config.toml
n_layer = 15
n_head = 10
n_kv_head = 10
norm = "layernorm"
bias = "all"
parallel_block = false
init_std_qkv = 0.0195
init_std_up = 0.0195
beta2 = 0.98
Each number is 500 + 40 x the weight over its row's rms, rounded and kept within 0 to 999. Layers, rows and columns count from 0. Numbers have three digits each. The size before them is the row's rms in percent of the matrix's.

# layer 10 MLP up, 1280x320, rms 0.0556, rows 250-422, columns 80-159
096:504453512447574412446523572503442511517498440568445547554500426446472490471512485502491437468544463468465447372553470474473477553506510558452456467458452475389512544419574549503464449444526442445481533421521463562448475492524507475439498551
098:442463494563485527568399453583490527525530502550496522505498515588470565491524457505519476512343508485465554426435466518519539517535453522475540501479522480543481527468486474430452516535481534517528580567440495472544522422482493487401466466
101:508420455492444480486504487469564471538454528597530533540435508537468458544508470483530527482457462574590468521485480485434585493466467493509463506558470533542531519470493430481514512482521501530588530492529502522442457560515495498537459445
088:509477515531447521506542480449446510537438521498561490451487563509489526534496473508468473488474479497509451483514559491434474508438481460492446510433605444495453510548426370533526490423519487517487509587484454467551464468484478441492433561
109:472466502477572519516528524465441562546441471465466506456522396539481484570466532489543537478563474520491511467518497492432495467535472515492552400488484436535456444480520522468463559456467480508539464549515451480545577537553420536450495444
089:571451464534516433527489524524496475506498544499416504479422500525504507493475515520411472482494539502455467482492537558484540532427485451482498478509495557565522484550517498483478522566487487497468450504416512525489460506512530478562484553
117:555498547506423506513486513483498493512568504505449486551496527551448407524528478500499503505480488472470461526502455542477495452468518540583416469507503548506448518494511491545422520536449531535495489516468441504464492531490524431470491395
092:483453472490474483499430545465536462451544470538526434507486456460512496554532535538580560565521556509403511534475495521532522540501470508473556465537512466505475519515526527560531443532431490526520439518468522552465508449502497502466490484
112:451550432476495546388463496558457459521567519535488471435465544533477487491501561486476546471485498501453458442475503534468463549521486483563497464485502500531460510467438468462493509528458492538455524549490418528454436495495445475556506556
094:520524469508574444538546441451434508546471463508449406562512564533504545516502511524465429480567536412469476475486520555517487443496492442482566525500425401476475566580520501451556491478516485543499602459501580597516474503511500511515432518
100:559473430494505464550512488517492517524505430478467488464479559476502506481472571489488547483474565586591501536512520461461518474498468494486527492535555500501546521516533549451449487460517470469474531497460546413525432525414479472562578459
120:576473503488507484406508442499481503503466502479406497445441488541499524496480483515496485455511446511529526440540574471452538454440529505472475503551503479577508476484534450473535515446497455449476474420559425548463531539555482536474464491
098:512465519573596486456501464421499446506553504532375526430516542522552498542491507541534539442501522542514473528534461536473530447507458473533460485511515421521446466453493476493513482513515483577490530509453505511528520548446462491490469463
098:553491508488493479541536529486494510533528470471543512488485477523565510495514446486496590491533504452443467517466419522491442420528533478522542427481517520441517563536497438547520429495531502534470472566480537507453531544412505423437527554
105:535461505439460452519524492493467505529494510557527490539419556428557538477442489452502415538502490503519422575473522600498468476549465519518575478527568440485482524497497478466468542477509490587432458521509518509527474481484509565506528527
086:557497475446522460427508542538492503527522487485428488511499563509509469495497463529481552440520536487505426512434569457486507561448584464499492496499568457493490539484540515541464430505524494470438532528495462511459469540480502529497506539
094:498496431507560497495518559527463413530548555513581533535457530456479447520520441402499462596441542516474430600485496438529456541535496569533474440534487522506483530503478536443564439561538567529464514520547533561559544431446521487537541472
085:478542542499533455563569429551526498590449466572498526506513598574485454523498484463542499503458408432528597537455571463497536455519456481511486517498516493434487408484479515483498519494514479409513532512545466504453494513496536493514512508
100:469472461580474448522508529517471466519547468497449509536527560506468434530472481511506544519550499476533518523511481496493494491479423452571501412522543489553507521496478468512536510425524553516547483561441491466474496510487482515483467514
101:576439540499511485538516540532476494525401526545521421557546485522545572580511508480532485525563517489536524490520545487518503492515537455441520479409506512464499538481563516520480606537520472500429509459603502489503529467492478543462518549
098:522546540492478456467510490548504470542471468518464438561500465456558422513495504565459491528469455551461481504531442560447595483456568456579508454483488531407532415524497550498499506494474498518539518490501554501424581534491587485438516539
093:473534548467507557597511473534506475520490509470505505512499607438501447511475435453527501516434490483505516527509517553513516475520517549572576499486507498495472521467560478503463511420451504483514497477470549498465512392511520494473477424
104:469508457524519439462491581552430505521492517552457428513490451585491521564476432466498467496439513497483451485543497485493488538497517549516532436473484470416526522510550542495484499545499443536490485489469500473522481433537480520456491434
094:593472493518498485529508598589431511502473500521447515495492511517490449539495554449495530544531506501573525503418448526482471557534452505538506484470553543537538625481494523438510501455517520584478486536503502464470529448495550503495519546
097:427473487534458484491514438485496441449512539531515493566452509499487500472519435499612446432545476463526546522604580501466484488495488471546480547493494480550492463453483465526522535523530561475438527538480451493514462441487470497514495484
092:560486452507525544500489556522468490570425489495476555498450475572543462505390480487498518471448544573518570474483495564497516449541484479489531528482523477487479512482461520532522497424519479501499524403493514583449466509468482516494443502
095:494486500448463541574424539490500576495414545504487482489547467523554517451504474474537492509598582496483487526508492496509486467513492457544431460579505494485547439501454425462468556532462576522507470475499471462587509491499467482445523427
104:591491525562486549561414477489568536538595581581534533468509481542490470483449546534488446494511510412491569505500501474481470534485492553548541553461520605482456450434517460474491520525510541468397479478524499469514517528481514441544515517
113:540521417470500528527553538487458523451483487512447425482485488534475481511473560514445528505513569473493527418430490508465509507458530478510484537449473496570437513527486517495477528445528579504506507568484394512470465501514585507557478491
103:443521502502544473488502521447497439476509435368487484508503592496537444494500531510480471502560525503461520509423455540489551495515501484487513534510460496530446484447472460475465471433544503551556484421441490487465486410443484529476511514
100:489493515589537492479484431476475516505458490445454431456459495538486527466485505436449507591533474502540482526545447522512489508532504472495453509510582522510471555527528507472518472506450460496518487539503500521529469462502546461529514483
105:526546436542571535535430533447511480464543476468529520506423514573577487565532521488504512508446455541490499496513447532498482518477510470528456521534505464503483471533519436481542492485505490425509510571467485509508527523526521493485500504
098:445547503508505508472517508468512482466447486489498469509445483508479454499411510501511473567445509526498436414499458485537494525489482506553549475598512553498460522573474464485554511488577454552424417484572487494509472511552501494502443516
103:482519479485503489504485491468533518524570496455453509530552499470513481449476431476539451485453471513527528469490512519483487490501511492411455549515511501576434509447504396526469472502473475473477502486473485480392488519476517530489526514
095:538574495522499450513514540527504564474470476512565551501437476491481492507532492496515468581475527430520455417452532518423475499514488519357522517503489479446525452458584443533475493527498599483505573443457471487591420457484513460522496508
100:474499441562525514559528474521559498529542460410504482489434473486527560517475544502558503527434518462497468501518532527512502526469474443544526461474465517565509532442569551510393530478507483415504464535442500513483528519557418575429513436
112:502487488604568500482552498485436524558489507457464542495516508550506455543521553511476499471436424511481512488473485534536483474547486531477533456444483520484449498483480467519444562526481515472464469461538451543489551450473517531568535504
105:416522513482512551605566489526503499530494539607519519448502510446486414444474503454524531422523425518503573525533583485445446510476488526525516499502582503482522441509480546528574500488520586514535457509500564531447457446492486463498550463
106:502433486525499464452498383501521531391542453520491457492493622477441523453464524572462527490516449588489434536568505499590512541504484522483548529506496526545448553489498538535440460497504567570501503492491542531488427471463457499489493601
096:472500491420555524492517482519429510573433470466553550452448484556581501431495536464540537458512570519507511553520456524458527550459577586473525488533544519501540524463532434497502503500548432536458514530481520517473570479493442514484539483
103:490466498502480522504441578510510526441596514548551563531468500507432467495452527445547544469448418460530478479438520487484476458519499543445491484509520439443545468454482496521463465412517484541585449522523442463555499455493489502488441517
099:470508453492472509532477496496482454482449488502488534510512519393540529478501562456523483515474496505525531535509490550417484570509464572462538499536469556489494434451554434467480515487579487447478454482574514550438468496505496508476501458
098:539552526579494369516526459564548518433512555505524499456504517468557533526488485524478565487495500521457496479549481521489491497484463531513546554457451592468546485481453465520529551457524485500534442604491425523467499476487520487498526505
089:548533413491532543516509432546482471515490570474432490514500520538509527548477501350534529448460482453534530515478488523463541528489479522510482482491564459518478528513492511526535529518500470430435479446436477512509587479424506536500522501
095:471493506501412459554532536527535487472520560547514530476437468468457512481537432480539510488528537488540485508523531584544560512477467458547474469498528507516476508514485531517510481501478410461544556497500500506482442472466476475536472460
096:491516473517484525566495527494454502480547534463506559533476588473500520449507543548486471466568456451443456500439449485509559519518503512485474509548491503471516447507449486440555528500493498512552508536478563501469500500526489399535507459
099:425533429494529513539565572499461492482513521503485503500516603490394524548538517450530499545507487435515540469509456468549487453557490511495463485563538495462563489481535483489492446511458434473509534559578527505548505458494484629470535412
100:445483524537453475441546462540508503506503544521498532509426454533528555503544541569536492506492526565398486461476536496492499560494473523484480510531449441511497518562460488469572606401466475388559518515466543531513508476478451495498523574
096:452519395577480552574474542526435496486463455489502457466467505489467429495431443584453529477507494413466530588558543519517447475546483504512488537597539444501503491500489459501565515453518477460480455457470429559456489469529498558500518357
103:486469555545452518551442475560518620552521529534469460506530547525538492514575581525440507507490562492545490503443488507504451528511506496510492476411524516482515548506489481472447528500461491432577515523464471559509511484451468503493547489
102:464473521458506478478558448523503455468484504473551553458437456463522429482505481516547538504474527452504494511466530508493555484505522547513493485474552490491482465489522488492517483544575516461485529574481437497516486460492406495509479482
114:468466545543436514457559526496529527507553514500435507533489618537425450465487503514527550520488486522581465471466503508457500555508537472501502467514482555480521507525466488496482491466468526425479550495461518535487495468541519500552512526
093:522507527478524523486567456458442515447589504421490491521537511511511486506473555564514486477468519490553449488451480508477508528566534550405445557508557481512464454586482481473470494555442476531549429491507450552470389469438471423485497400
096:555549519575572489502528490501503444553481515498504418481442543439430560524439497479575497527475525492482552494535473514465522554503544474467434537495487470622444542491513436478524546493501512546480561435487481501504484488529551500537518476
101:484516519567460545514486495411529469493553487471521559413494511505526495510503437504491453509535557575501436481486479517540521461366475508350491495571506484467430499506586566450471550474499484472492524534490520506507551494455385406522486502
114:532456527568585519506536496473510519505511440508438486532484519517515542517417511492459514482460378485509447451502473528467501541580516494547508517551440570490480532493435496507419553515555513449598543535560467454505488495496457519527438480
104:497474516510497495529526547492446509544504592465516519507486461514478499468445555525447532522535525528536536496584501504505493472483522527508539471527520545542473549546491531485561564500502475517537517545554431494518522505438494448461529464
172:469485462545473435460464541450490489419400492559498477452482568492523506517548510478563499507482484480452487516424499458521497506463480467472504496474553548544502454468552458525517528539531519480418488477502330511443473493472501490541452539
099:504541547482503512462516554495447505473443520533435480528465527557466532549457397434497512582464460533509450423502484473528472507538514440534476517481440491511485452506544467520505522514482513498461511520505470541510567460472495460516524435
087:521485458494535462518565495545514476556512443508516452508416496488497496481539417446518530504532579511470522479445510572601538427512519486548479413525461535528535440473467471501531465380509589555593461462526518504482495444483470445513475508
096:511519440458501493517477510520432495538468434534459530573468577511417459537470450531449520469538496470460432497416513475480557521517504535478500467518482462511517542551491530541516509494543481485528445501551491493467504500518477506569500436
092:480504498508463550437515508455549510493462541497443480538472538453475516542452449511514530518426410500554424499481505550536466589500516589438485490482517598522476464463518497524494474438502527527524508525526405549514523504496502543466578502
100:480477436505507518472573461491482512427533479500443536499553568495447456459543504544442452497517588475410466445511517439442437528520497476400496430553476474478504536428468544523555530456515488522494499534488540489554505496455536491506472524
104:494506561452527603571493483496466490395570488550431520595533512484532505588464441440585501505476543536466521517524527534546520403506512434470512429488536463534423501465502522477490521462510560487467517454515510508475423501494467493526483556
097:501485537482494461507497567463454475459606580514488514552489484543533522514480465461466534542488534458431472515452464537434471531431552449537462436447490495458568547456555521499502466504521481524474502502513550517495514495508540436472523485
104:487456514541523434463509492466462475506517479526382469442532522444485508515506560460533467502499526445499435470480475479467443559466531541479509543543486465543528479423548541597542522518582482517535500524445507551531508529560545542528583493
107:529482461492504526506514544525488517470499571480494562488435520540404598528523513508481472453498473505419448481498520454513571533486481447456468428511448519445506510532484473513544538486552509446384547460545424449447506444501449539509514439
105:543499465562505515496475531500507484535492564541504547436491551511569451524492529486535501502494439483555391464419545407510521476496478512536470514545481450575537552551487453481536468575489520517548432475578520459531408401488483439518518591
096:540541535511502499542510549433475524510499511553529543570468486517523512531505516518486516509529490553473485467479539504494477519503508464494452472559455516433444550461536508440445496529477518501529488488502554497472535501493481503442511495
105:517466425519444527528469506403497550534484555541603509466553515381582482508496490452484461569513423540493508436468520523470583519545444435542492460504546498560482541462480499431510549497491496514526520529515524510485460493478538462467469512
108:458482496504489523464492582495517531499457592492422507502527455500464494475574518514465451498481434502578536456451533576493457501480551572567493508489570467472470578520505517538448539471445471449435468476510517503493463434528458525506486546
100:466559519518525481576465545498474543441448505544522527546561446555514463452498491475531624505448574529483451465557481525489527464514431555531489571472467480496594458473510536420528489526472501434520524543507513419459482496511555477457506521
086:464500509553494558532516480466521501527409473534502528510516503448476512491395543549465443480531554545469475558481510546434451486546435563492541506534515503563575499458512469501496471512487502461554450519533496501526401465471541486469443488
104:502576478529513562470494588513497478499543452494476519574531484495508546535464484408508510504447565465502423558403495532501477500526513419448444484525510505508506513460453501542485547537485577481601447527448567452484546488547517488542473485
095:445510513493551494534451454506517461474458522507533494469475452521497559518585541477492419518497591488474474517473459494403525515555508415501495485542462587546513540477535450511499565489425471566560543460447494517478540502512432521466491448
098:471416481469529551501527486524508496461499483390484487478438504508510563547500563500558430581491548511419516571455495492509464473462489493512516500515529416551559496459517417485496513466456511504473529577463473535445488541531493447461418614
109:448559442487515440532547505553491541503557507497540528470534467483499500541556485517579513537452533537480469487491515496528568529427379516526515437481474455537453588458498501485549493462536525472542486537504533559475445534505496522511479528
100:468552538547560511444485562431552475486533533496495554498447517477481604401435484456434540484515508479506543574546465484493511519475496477522393500484479470554450506507457527492513518434583475516456469458490523479499517468522535472491490593
092:509565536486512437500525484579488532451567473487505516472469501494511487482492527431557547521518543478524502538429559585462532568444480552581494424496485498476483474506505506450504462515524449486504506520469582536502518377472539448473475476
096:451540449488420519533469443514497462557532542438539443491514517477548455461530577494493453446506499546507507480477565518456510475497400455481474417457568506504432472490490531494525487462474548511556478492471507556482525520450513511508475458
091:533445547490435488562517433538524477522520540499372499490429497550432508476466511553491542556508504520421464483484401551540442517495419461547445490492512477504490471472561490514530531547522438504513480496431482572539483483522568493509473509
095:506510485494530485599512483447490530422503487457519529468506564512474534484473515563510541561495451489527518449490508488564439504493537515452478439458489472448523471526535502561481505531534547509567458527485521481474546489461531560550464452
102:530565434521584517538460496507478494551508490532552501507479490508520553457443492550461488530456488394479493513477485507517519514450475569507565542455465477468532535510530408634493494519503579497449466538467486479486487480442443496486532457
104:567489401521502556548486458527513581549532501519532592428526544536452485483631546447491547448507470451485482520497399489498571487595438475529462502455462537427473511455532489362432504452410485494465443550506482479520470479493527485450494524
096:513506544535411486480442490535497593408480450520482459530484514531543478480548541486507499505524496511467520450470494431506475500508536438476499537453428490455491570535596495465459493450519542482574484429486534509526505420470495453579497446
092:492485533537508486547516507552552476533497516488538529475480491465532466521490506441591421552532518510505513441464389475526549499532519467455514492561475579465545551516489532466531447523491504608505465503492524501480493551518566534585491482
100:439544467562520460499554503487500465507494498525507486459464438513493586482538542533474451501460518509430512532526498648481552596528475542528467576530498486470471545397464505472538543531454500536612481482499498566534470505429447449436501487
096:519491536496471485476539436516469494450483515627477548461513531395509484502493517530501471468550480504464461498535457459538518502559511525529572511499508507515472493571450501449526496477551510456510486466499522470438533488581483498461461400
103:462526485567525486545497551547457483441472556490434457470513493427539479472486466459484543501485419464526548455518444547515541529489506450487497494523505483576523453477535504482495503557490487483492531474542557537554512482458465435514546534
106:512531455547489441518522523598402505388485560489459478452419497451503483476498463511474480503473585482436498548468535533544511533527500395510450489517429543457490482531567457592453514535485476457531455534450486462405539502509497515502541460
092:461390470525453482509526487476458497491523517494499460508457429488492454450442471507586468541455394523503510495436408499469455442504438530525512534467482519508514464409512496503452544412544559456487505462474432505488526445479482524525470487
109:501482509516435528494497435516462507563491537581474499536513466462468496412458438442564469539493500555470469409470449548492530476583496434517399535482508563502448406505471457477494480561521513464493596556485489518489504455542510451485465413
094:506447525491537535579508483508465519498510520565498507450504509466527476538376506474488469541488448457470517475505513479545477525464493536505484405489460519542485461443483448543410488541510521499497500464492537516507505466584533522473485443
097:483461493597491464506499568560521550477553506466393455488525518544495500495528489519516493499522524497509426495512490503466493455547501454475472537500435484492471526485587469547465511513497504532473562456477468491511461534441456489481449501
102:437482478444460447456463540539522472516490475542454540500450496540512505609410499505562527442545525517431513505509534496499526492493466494521417492525532597499503552564412507505474441544526451457504492434478532542520468521452475481460515545
097:500495475560492484488469522540484504448554496455497501469542459504457478497419573494428498502481513515467480490536434474527470491574448527452512435449460481409569494477473495472433504429493521542462537531518516513532520409483508498483480549
101:573421514509469502500454425478511533516478497510460510451520436500556556485444549512481460488516510493436533573504489469450611426505499431541531437527514405518510412507511450579487529489526613557518446552474524517532444505437545529520513513
099:474489498536513496532546493539536560518482464452500587427537501521474546442429535470429473543511489424505484446475492481480503382618462530525474505549547422551487544493405533524536514526545593441421490503509490448488528495474486476480501471
092:548546514499513470453554495497474447492548524532529504509480412522487440460592505515526476364497555562504471544536562500554479512480515487521476446517513476500432497548425498516424475550493455540505476490474466499535523489490554498566496563
093:526539474481517503530533504448492503509526461399461542501472434439463365486514450505524493490542482371455510463549550559520476559507495571444436553518549550452504468483480498462426444497505527485571524435584471477494416484473473469444468517
101:557546583495485483583431508546521522471564527536483536498449580479514459483464568503517565512564518487464476555480478488484489551549485484451558460455488469506526497554498548494494544483471587452517514552479506480504511479532488453592550570
100:507506565494536518584517461441532466488459471469446483518463492466428557522471541543562463561497571542490504557481467505495572524518454500454496631537549431526477481492439475539583476430477520441493515514521481484502517552465488488494471484
101:461442530589516453507524546529493476450509524478459548429510437463504564471457531434472462475440531555456471442417436556524522465440620461544572471570488451546511487537489506568499534495493446518544419541492436511513577522480510505496469455
097:493435434513502471501425514543478474467541478525501468487494490611518589499484463517550491553493426472538469440488496569476537398497548548410442497533520529576518533468521571533417533412475596496552505510461488458510525512525519525464519478
105:570508531492517511531495486511502517460498469508559476482574546511504495430515495462559517460491532549537547447463428498455496500524574484495510534483495484519502479505513490465456514510560461506510399580451530585538455504471516457520483493
096:490489489484432506505475516555494468459484538540446440524487474549456593500539489450502528462479575490591423517589526461466610485520489481382511544457540471525471522535489519534477502442544516497453433510514519568442449495501523492529564469
093:478587490556506489469551441478509540484460529486534545543499521490520487555495423479570517484499566500520525554520491516492487505520479505545427561522518504571438525442445530497494503517478488503522519520473512540479461492532528491560544544
107:569495531476504443617456491476530501491464477521535501525479443496512482497509504513492536466471532499555480499504518548470494470455510460438526528528438431498510457506478515444574519482512488520458521509518521522480529534483517477493473441
105:525552391517493521504561462477478471496514523490505528481487499465471479494469422512443493557487482468491484593467462525421531532485496446551541413472497518511481536474498481499429478515493551471506416490486524576475450520458480496471524407
098:524496543510499489487536493568425497451537507577528477437452443555494441446475524449539490532554453437516569437448551495505505482480507488563503556568473549506493471480461504466557554478503501498493537507475429469471511503541507479521518492
102:451451440558466421521545497455491560536531494508481477508455516517511532484557498516416481560502453533497436457431541568503441499549545487606590492436494514464472419489492477511479501508441512493539502487489534481504504573491463525417520528
107:466439475452467588587471415541564516495468409513476490436475524489431476422465480472533518490512524428465543472483449445488587570598496533492546475486547438510466552474454500517463478486486515579508526481490475487464551521466495502494415477
098:491442425544473570498459451517511491484500487446524471527533429468467540513581527470463527497455577463529504437523494535533488514554454407499460474453455447499512572409489474550489469497518530502446498523522508439474490448462634479478515474
103:469514485594462555490468451427490496475554478492519519528463506447484506489520483495444482471501445468512533506449516520507541475460552554487495582494551461579516449472572475462531445508493460494498465463550451560487576456502514492470505536
096:474495464448603521530502591519519495580516530555509497476472507492458447523585417463549488483506543508541542517455468517537461527490448510513470560459464477527554492377565512477402528462444427451444550518501464481542440476489517428445473383
100:515518491451462452484465549479517511480564525530503476489484449498487439506522512477533501590557588417557597476505468485431519462548488475487609437513520496440489463494431480520482470472543467480597484460432455432481521458457497517471512501
100:441489501582529479591468485493479475551511450398480547515483604552458465544500503575550410568528495486471529571557536562483519467491442513502518475518476513454431503504532526472450509432500494512474497441463556473514476482501429471597538509
096:531537467534476482564547540522474452399591478455496501459537483568441519514559500574528503522542550442534528539486448490564480492501522473547498552490524552536446527391483429474457520500434487501444505469501539525558515476526472479538486494
092:497517537500464509574537513544465580430464536499586455470502491514535473449408544504490487471419530501495521534480499534545507472475586537540525477463528513555534482481565457481434534489531448514595481521462526530511498434478452528471546509
097:550534500533477542561549508483443556428501595474443511466510434570458550444476506453525530496526509506535550502493518557491466469515444499459535504492460525551447558545445543542471466556489464552575605563429520522485529489455532459487532485
105:515535487491499475545524571503481467459450479465601558444425520449506525491542585506421486408519542545426380501498498468506457567487538514502517531422532479561528495461499457519508531516542518440523516545483503572469400515430499487454614525
105:474523525404486495539435487496468564483536518523555495521440539488468469415426486487548564538494520588516477483475433545470485435411481506519451497477527601489408461463545462490496475525479501498566545483528476468477452470487536470486513535
107:549465462541509513509440471502612490500486465474467514550446502485470510501523606431526525550443497504516500557501507453485450530467507485465495484540454539518435520496542439511552489513501543484540421484492436500542510483518529493520499500
099:464498584589496479522488391477484485606516547531499464500608512509454501534488502461511512495516505487541396441409503514534495478495521457502573513506426542453476557456499470458532588514538483507536485535491493515490542522505512439542462462
110:448552468521495510474473572501472471433468571476464498505525515571504505383464462541467447470503485535503517454548454520524517493498500520555422522490476538490518441601515511418495491504509525433490446459510545485570437486481447477443467479
098:472445502507524542449482502429469452471520474516483484498479515470480468448544537422499489452593572474543491554468500502449571515549554484464426407508572444485433466581478420477505578575473519528478514422438457502544510446508514475558503435
098:477529381512490492528547461484455424489513459479520453500477562469515521543458542506471420464458503516498570551515499557558525492525489465459536525492569496559477543484472472533570497499475483487440535478518522562511475429495524492571431473
104:459482549437514470505546496531455456535574554540518528499517453550484494459502486552559505538508466523497524498483540473537461447445462494511511538467515486540496481487451495555517512461511494471565546469539454491429510472514465504477462543
104:448526551539526553527547486506439466497482498501372532488491508473533538530480467527471482500485431503507448483480529511516484494471408512467498438499478537419407528435446562463491498518478442438499454473530493493408455500395490522570523458
089:541554548566532500546534532460506470472513447521480498518487468469525575482505476425486529483514484467499521490444456572551526489483404537483468439405426486511510482533484485503415503505484536488488455492509554592514459556469447447527578446
108:487496447537539525516524517501481571544505541490508410564440511437506496520425523461514513479509493513518490490491494560386534530455470478462513461533467553519499541488576493512476554531571536532497470494479479549458543572499492443520508562
101:467553473568535484499501510460533487537520455480468484467436534455557511564415562472525457497489420516512489485463441597505474560491459518529514511492476521486479483488528483506531504561520502489514482544489483506500447457519445525436494494
097:575468552466491562474527436525459485403508574501579533437478466517490480570440532492585498508503534418470474477495467538450512480580480523496540540460440450471473545477521500495507534558484500502444504491446497519461518459394506482511499442
107:529425437506474501523486537454471518490531503506501434477448525458541482517484509538547462482464528489437460464453596534462481580542473511550496438511535550474467515581408477469501580547487490480565531514554492499443566500536472526503584575
107:484513497530508494564586442489511408493523402520531476533520510526490500537480434486477562528573517448561495432469514438482488451497428588518501464488479501451476502446431507461460512512477515487553523522499514511467543494539487446512498470
098:510449498552560468571553511473513470478515474543460546431531475512466531507531498543480505508480522437470487439460483497488525475379410534534508519395411414513482491493493537465470432490586523540520459476477508449434569580451495497502465488
095:507481503428474531475481450534503469503467495552423451501495472421457413475472490425507508595575456494489506524529518495446527450485525543489499462484510557490460495523487535523501416502470486584560494486536477439547552507508509519513443498
104:495451474608466459554488502491474512488500519491535474463510466490500520562514512540535558517405498558443508513512446497557491554539464537532509515447471467539504505512501514538490460537489430504515436410524478502566529544448438454448493515
092:532515581510448518497410445476524417549519495541534518476523482481512557512517566473476476503466488502517477401547469503605520479529510525496475484496503462416498457509559552495532510479451483528562504555544481464557469517460495544547474475
102:599490473549561526489501565409545538521460497521454514538447522495492473479493436516504512437519517422539487557543462532458482480433517529472535536509492529574541526538513481529530519478535556493470533517475551543501539453409453486431459469
107:528480478464494521617503505564471457469540511502447416486466458549489489543500506544498450507485446531471432510473519511452433548510445429493462486530507446482465560491557567516492465533440465572571555500548505436457514437500541492454514594
111:539387507481485533474518460536465504536558475478476520567428528550468493488543504517426514481540427548468513519535475551514577495475532556513561503488548543521499463484493464525491500545510503425481501521508470477501528520491507517494506481
098:465491555447518515501460507463495479467564479549465581512473487500540558487511579496512474488578509537504448541505480558500522478417489550467600486452496512530546526489509501516488499502562570520528507486521529523561477502449396420471473534
100:443502446505529507521599497551476489606589480508438514457481554526520504513494476505528482508425519490617453497466485513526490471570462481539466401491508445486513499527481486469471476456487473463440536511471467457521460469458525485522481501
098:508501394534471456479542484501503463549400518452529372458484490465455477503520550463477505498527570521410522504536537505481515453476477511523518547463492539457517467495500418503445493451513537499522517481567524499544533454516495477562498501
100:537496516537527542492539469476482467500552459459510511431457552526448430457424434508452515469511520530503372536546522454526450511472468550516524487496512526555432385516552523530512574434521526523485444510444499466453503484436480475475575429
101:535591519502525555518619486494520438558469507546460537506418481408457494489431531443511461487469518534471485546446539484434450511498499516558459544526504477455441519513472446535509548461496477551544581428480502513443560486487515499492489480
087:476520437487515488539481518449540524477501520520472547521420488517466478494498456529486500510482538513468506484473502537484475544503557491412472516451520515418496462496419519523534490510496501515507458511493473506536551493444511528513515549
089:470516480499521401530490491499500455530509476446501527524545497485438516457539524449515526474521567500569516434529543503525527469566517546486496479517548467508544532438569465514380539523561550563508463511497522570534468497441473531502531541
098:479486511526498508487520506486482556438419508526549514483417444484509522470526468519486480496496491448467549532443555537523473494445582531498559491498593515527505512467551479510431550453479506452558509497536491548507490420528465489550436472
095:488522391458496499466557533496457480504478581455509523442437517460493516497523501440565460506467565455439538536539543418507534460461545486448487547537519515546553573465469575505606522479500562498489512513569506528459596510477501496500562520
102:464504458520492486433539489480437448499523540547529468506508534513486492453492518385463564546501425497469423492529490534447458534439471472540446520493500561492430474484499534462460490520558557527474490535472536537481448472471549482451572526
102:463537498518521480486577471542499560482516564497518500499441524552479482582490500541499467545412554521517512567506462535505504450498463492551511513497558467419519528468516546581506510469491424474521470540449473552496529514537484479501529477
096:507511522614482506461551363499437554532492517508561528570509565458550568601465473544432543459543509453519512489455448596480438480534512514485524498444474543411449530500409494492526501518490543521498519488500418467492525459475532459449535566
094:409503543491451534505528443487482520507577531544481491457498488509506486415557541518476479435440485521531424441430494469527478471503500498538497544463593498519455447544451547507535473553498501527540507514517465482502524575503514476583465512
106:475470545521473457492462485383495629447437589455510431455467498495503494528509443523505488521515509540537540542529487493512559523507460484499532536519522529439551526467448417490492445502487514519540466539475449464418528448450480504492469494
101:516507560498523443529523541468476520474483469536512428476569573585528476487453434532467488529529443507491448487534416550487528503530540478476463546543551532496501555548500453548465450461512511554500466474438534455462544466501509525434535503
106:441546481557535504482488485512524510548508539540543527499483487544466491456446523452469446553448480475482447539474548474537426469438530535552526520535617529493527498438516604470481495467498478492438561554556459449450498448534394504478513487
101:448470576550508507539489467457520435493532463429417529474493560510508471410522587473579470503437574569531511465523491471514523508464497417536520478460474457490519518437565390486533512588499447455550581438494436550471581482564510530545453498
128:539481507478524496463533483567546423487513494588475522530508501540510497420499512545495428424492509528419460533505517470530529429473495455483485482540471562576541500560494453487458555450565484514563550435485453447483476485435507400484517510
098:509463608436556491544535496499432611467549528548444466483435552485516597506524511518428573501442453506504512450434502500493437502512396468529495493463514471569467565542518527506523557467545485539514553549512488451451569493475516551508491511
093:562503562518488389548572552477518531461546551508433574433478519571515442526482507535497398543451494483483447494507488499539456544533506485506559505477469452523519461409536514480466538561518453421539587447464445477430561519536509492536479498
094:445428434557578531471519495493502506448502462540549455471403425516570472498516505454455447489511452513517589525504453459563500486464487402455399444501465475451502451476538519475520523482502470560526559501445542488463426457474473573534560542
100:498465494437542460527457500465483459433494560506551558514494477460422494557540469422532461483449444518503473484457505523531505509493473466496466507495491487515467414489485512513553479450513541508428466522388511452469552471501526550521468511
097:518472426479531417513535497480470569440504476536495482499463535514491463457466436477450501435441510467521491461488519547520484484542533449539568467504485479475542517513502488480447574515344536482496471436497514570540543505535571484480536472
091:488447519514518497516491460574488497498577507471513569492471482462458500496455408467482470528464506572522582532453512529539512480423460415466484525528513494505433518482532476475454515438527507520486485504424518481482420461432524415524544455
109:493508555443494464491548497495536534446490478507514526545560526594461474546525519522525493489570436510565465519475504541482485428487506495476471452523535488387485510481408493477458408538507522467483503474496636472482501416495581469521535456
089:479573453526498492583464451514423518504532584483516520503468524491465509456419573568460558489450513514423523523533493498502492543518471489486541516503448504445502447481455547496565493520479492505509431457520559470480533497436505428480507433
095:454513471476507558489475555528521473420552455529379524498434458531533514498507476492542562506544514531573532514490477574539507530548515501520495461479497499497505524467523454459585509494481465529457502539462425479513488499563547479491432464
102:497450482578450496515475580474511543436497483510481466467490576503513506443431451474468508439448483465398539534479470526483468467542456468496467495517534457580450474607498446473471472440470493465472470412485403481495471494517481523506440506
103:457459507563475506507489546491497539489512461440519558529541485513535529492465526464519511545454548431465530568535614554454547454528529516496513500547538537439435484497513539515499537453476558584529529470498527463533503450487445451472492481
097:487456488561497496551521497527496555516558473548504492483436514505490462492465475465496443511521464521478478444459562522510481486506530491405458551515522490542506510460517498524485482466476497505500466496515482457546455475476481425473508464
101:424502511500481451493533552471461431515503562578533516555443534424529540541460532499444487390525449479489464570504590473453481516538500490526494466441523444462538501487496487548537494469531512497523462398431538594517458500479400514457449516